Weights of a small transformer language model: tied embeddings.
Each number is 500 + 25 x the weight over its row's rms, rounded and kept within 0 to 999. Layers, rows and columns count from 0. Numbers have three digits each. The size before them is the row's rms in percent of the matrix's.

# up: layer 5 MLP up, 640x320, rms 0.107, rows 517-530, columns 256-319
# down: layer 5 MLP down (transposed), 640x320, rms 0.116, rows 517-529, columns 256-319
# gate: layer 5 MLP gate, 640x320, rms 0.0988, rows 518-530, columns 256-319
up517 102:511481469503494471504539489551496483559486525519481531522508464467491538515482519527488472532498516521494512522477531503544486483552493470443479498489543498492510508490497539539514479517466479
down517 103:474520475509475512514447483505543473490519494471515509476486484500498510536473532503477473452501522518484505509511524493552528524521484523517509503507495467504497538462553523535479491484477470
gate518 101:500509486498534465519511498448479487528522464505503504490544480495525451554532483477490525485501500509506502492482469518483493503494546538487457527493535495491513497488470471504509542496505510
up518 105:479527483486485488529477462497484468478530509523521511484463478465510517511507491462499490455544528438541521474492494466503468506497515482511479524525467511525515519457483507504489464480523545
down518 102:487495511495521490509485471474538461455489517481457453533494510507459550525490443515467478495505508483448471521510498547487503459513507504481447544536529556514462514512523490524462495482485480
gate519 102:473498520519516482496490463519487551526524512517524434530505496532504458547491491476465492503498536437530495541500534531526543465529518534483495477525467500492509519488512493504471493497499524
up519 097:507542496480502518505517499529460484495493496523460535525474478501469517521498531527524496508481488535457480477498497521479508492536529524491483486503513499447478472490490531530513551492546525
down519 099:477499527513444476471512489521478487503472528480499454520483464505472505473454454476515537548482497470486573492509477455497490519466487458504465509508512535540472542529515508474494538488523496
gate520 105:530525502542480482492489459461500487526552496506523520525538480489454461497476484457539491496519517453504495516498520476504547492451488488480485517527496508492463484483502488499464499464488512
up520 103:507526478533528540503495497500485483480501501485524517508508500495513515496512514537499511467487504513521472483498514484449535504482491518515503505539536506499518493506495511507465492487484518
down520 101:516488505537506504505447534474556510512482483506451461491534533498485520506540497539537519489515476501468521465529507486524526489524470489496577506519472487502494484500538536475513475477509509
gate521 097:531499478521539546540566499519491497471520559506486537523495471557477508526474507480505511496535528550503520517487506519518497500518454461477504502464526489449476494517492491528474491490467504
up521 107:479495463483442492494498477486532520482503517505558501457457498485481538473499479552497548481530530490495484535468513492499455530512496485540492543486501526521504521488528509477501499497471499
down521 104:495489478483466516510528493511479528481521521481511490496441523503467480487503475508551512488528510528488503501487542476474514483478492539504515544482487500533515499466484502504463517505534527
gate522 096:500497471495476517508525468490488456499486538479486470480466544484497524536555506521514513460523468466506525509521483509478512492475509502520512508490506454497474519462545493489503501502517499
up522 095:509548533465477524477505466492467500471485523515502473525485489479480487506525482506514510523487497520507530536469538484501524476484468488485490516516475564476504528512486471440523455479522531
down522 098:497516513558497479529507488463470498497507534472467528490454484517526540466570504515480484466497532435478476520494455510548484491529506484549482484512475488488494542507484522489502510519510509
gate523 102:525537507519489524498496509527496467577509488496463513506486531449537512519533544491474505459525516517489511496517470462469550539516509502492493520470543542480524531527513495479498464450500488
up523 105:505443493505497522520530495516491482504494515518504500508501485482462534521476495509502528518430525483490489511469490493523532499519498486502529482537507505491514481503441513512476551484483476
down523 108:497529499506453490463493489504497497444522482493515479509551457530480511544504473525485484493504500473482460483510508532526529491518483521522469484515482511493506465571453526471474499556497481
gate524 111:462505513485511549510526505495488473499526473534528476574500515492551522525514474510502527496510477520542482468499485451498529523490502473520497472552471500477464547479564517520517449472495506
up524 095:463434504496493427493511499525495477524482486494487478470507525547485439511476495489475455511472507531453470545485522496481472481510479531488514525476545501484544461552476539525498513499527518
down524 102:484500515487530509509473493548514505497512498525488485505526517467498525510460512523451490513496541505526489513484496509464489486473461462485488507504516494461482472484473483522487508523481503
gate525 098:495540502562532483507518516486511516479438517500491545525493547481527523530516506489537512512521514499502501496466503523485533507458476456502539536509532481453515487500467512513513466534451483
up525 098:531514504470501478514509517497482513494473540507486517517491484519495530525515536503534483488455454533552527515512512469504467491517491530505546525496510477519504475492504497494530486482474516
down525 094:505469462502526504460523514518544485481526509493510488541519528480488481460461490512494535520523491508469537516526490491544516479498479504548447496544463527521495519518469540495503475496542493
gate526 100:548479497485538495511507500488495474538543530504471473475478506509472546507513491493509471478499507482461483480521462456480472481484505508509479523473476480509479508490499472537509517453530508
up526 098:481490444487547490527468460503489496514504522526527457509470556493492514512468514506499482453537479498491511493517521472525513501508518504519457493524458510502490488529536508530490471450421458
down526 102:497445471499511491516514497459512507457553518467470506482505526511522538488492508427494469514530484542522462488476450495469474496481502489491541549451487528500495498504494502477496490475521509
gate527 102:512534497528462530499515498480467458489472480521507554515462496473493508487508480480541477495498470460475516480502484499493498480478493463514531467516513509496513498478523484485500525456513474
up527 109:492509488485477495515533550522498494527529438552505452485481479512523515529494548513527509528514534512500468491480468485518479499513511497475506491464476504563522504445493496534480496518506482
down527 102:527520456497482496478496504509478482450551518523493506509495508511480509480442467467439506476498488492514489502518507500528473497517498467500472463490497510515505502527473512502503435510487504
gate528 098:476462493508526504497488506511486460514520529494521485506491497510496505503548461521523487432550527502486483474472497492473500530471547480534466495559532520496505478485510497507490493530501552
up528 096:508472469500506475471523479523480536468468501517504508483497518483507495450455521451460506482475455478481534481525497522496499451493502468495474525477507517482514509540540535479456522457473491
down528 100:477496472477468509489508521502476521530474478485514462470474516509503475512509535489496491518488500476501481471495511495452502460492494515493518528518476475466501500462480546476477483512455518
gate529 096:485441510486505449510485501445484493524488491540509472540485476514499486487473511494514486484501518492513484517517502512524477475519511512524504503541475462493486508533540448463508481456534512
up529 099:515496497474478502504499512465491508526505492501453477498524497517530485493524486512456528478502491498512454486489500519506509522467523499507505481530512516486484533463504523507496544478497463
down529 101:504489503521510527519497471481490472509520549449515522501489476501530512471499514526494460538535520522477501506447509475560503497524506471509557497464533491511512516454490491472501468504463481
gate530 093:457473506516483482505538494487517500485497510507480495497482508516558538489541459446503502476491496489509491517525537540479499510524523446491481512495492450500503481472493516497487498436509446
up530 099:491479489475509441492475501518451499510502537515476513504501493519526520472489473463500496510487526506484531524515533502471460512488496465550530484456508485523543495544426506523475512475469533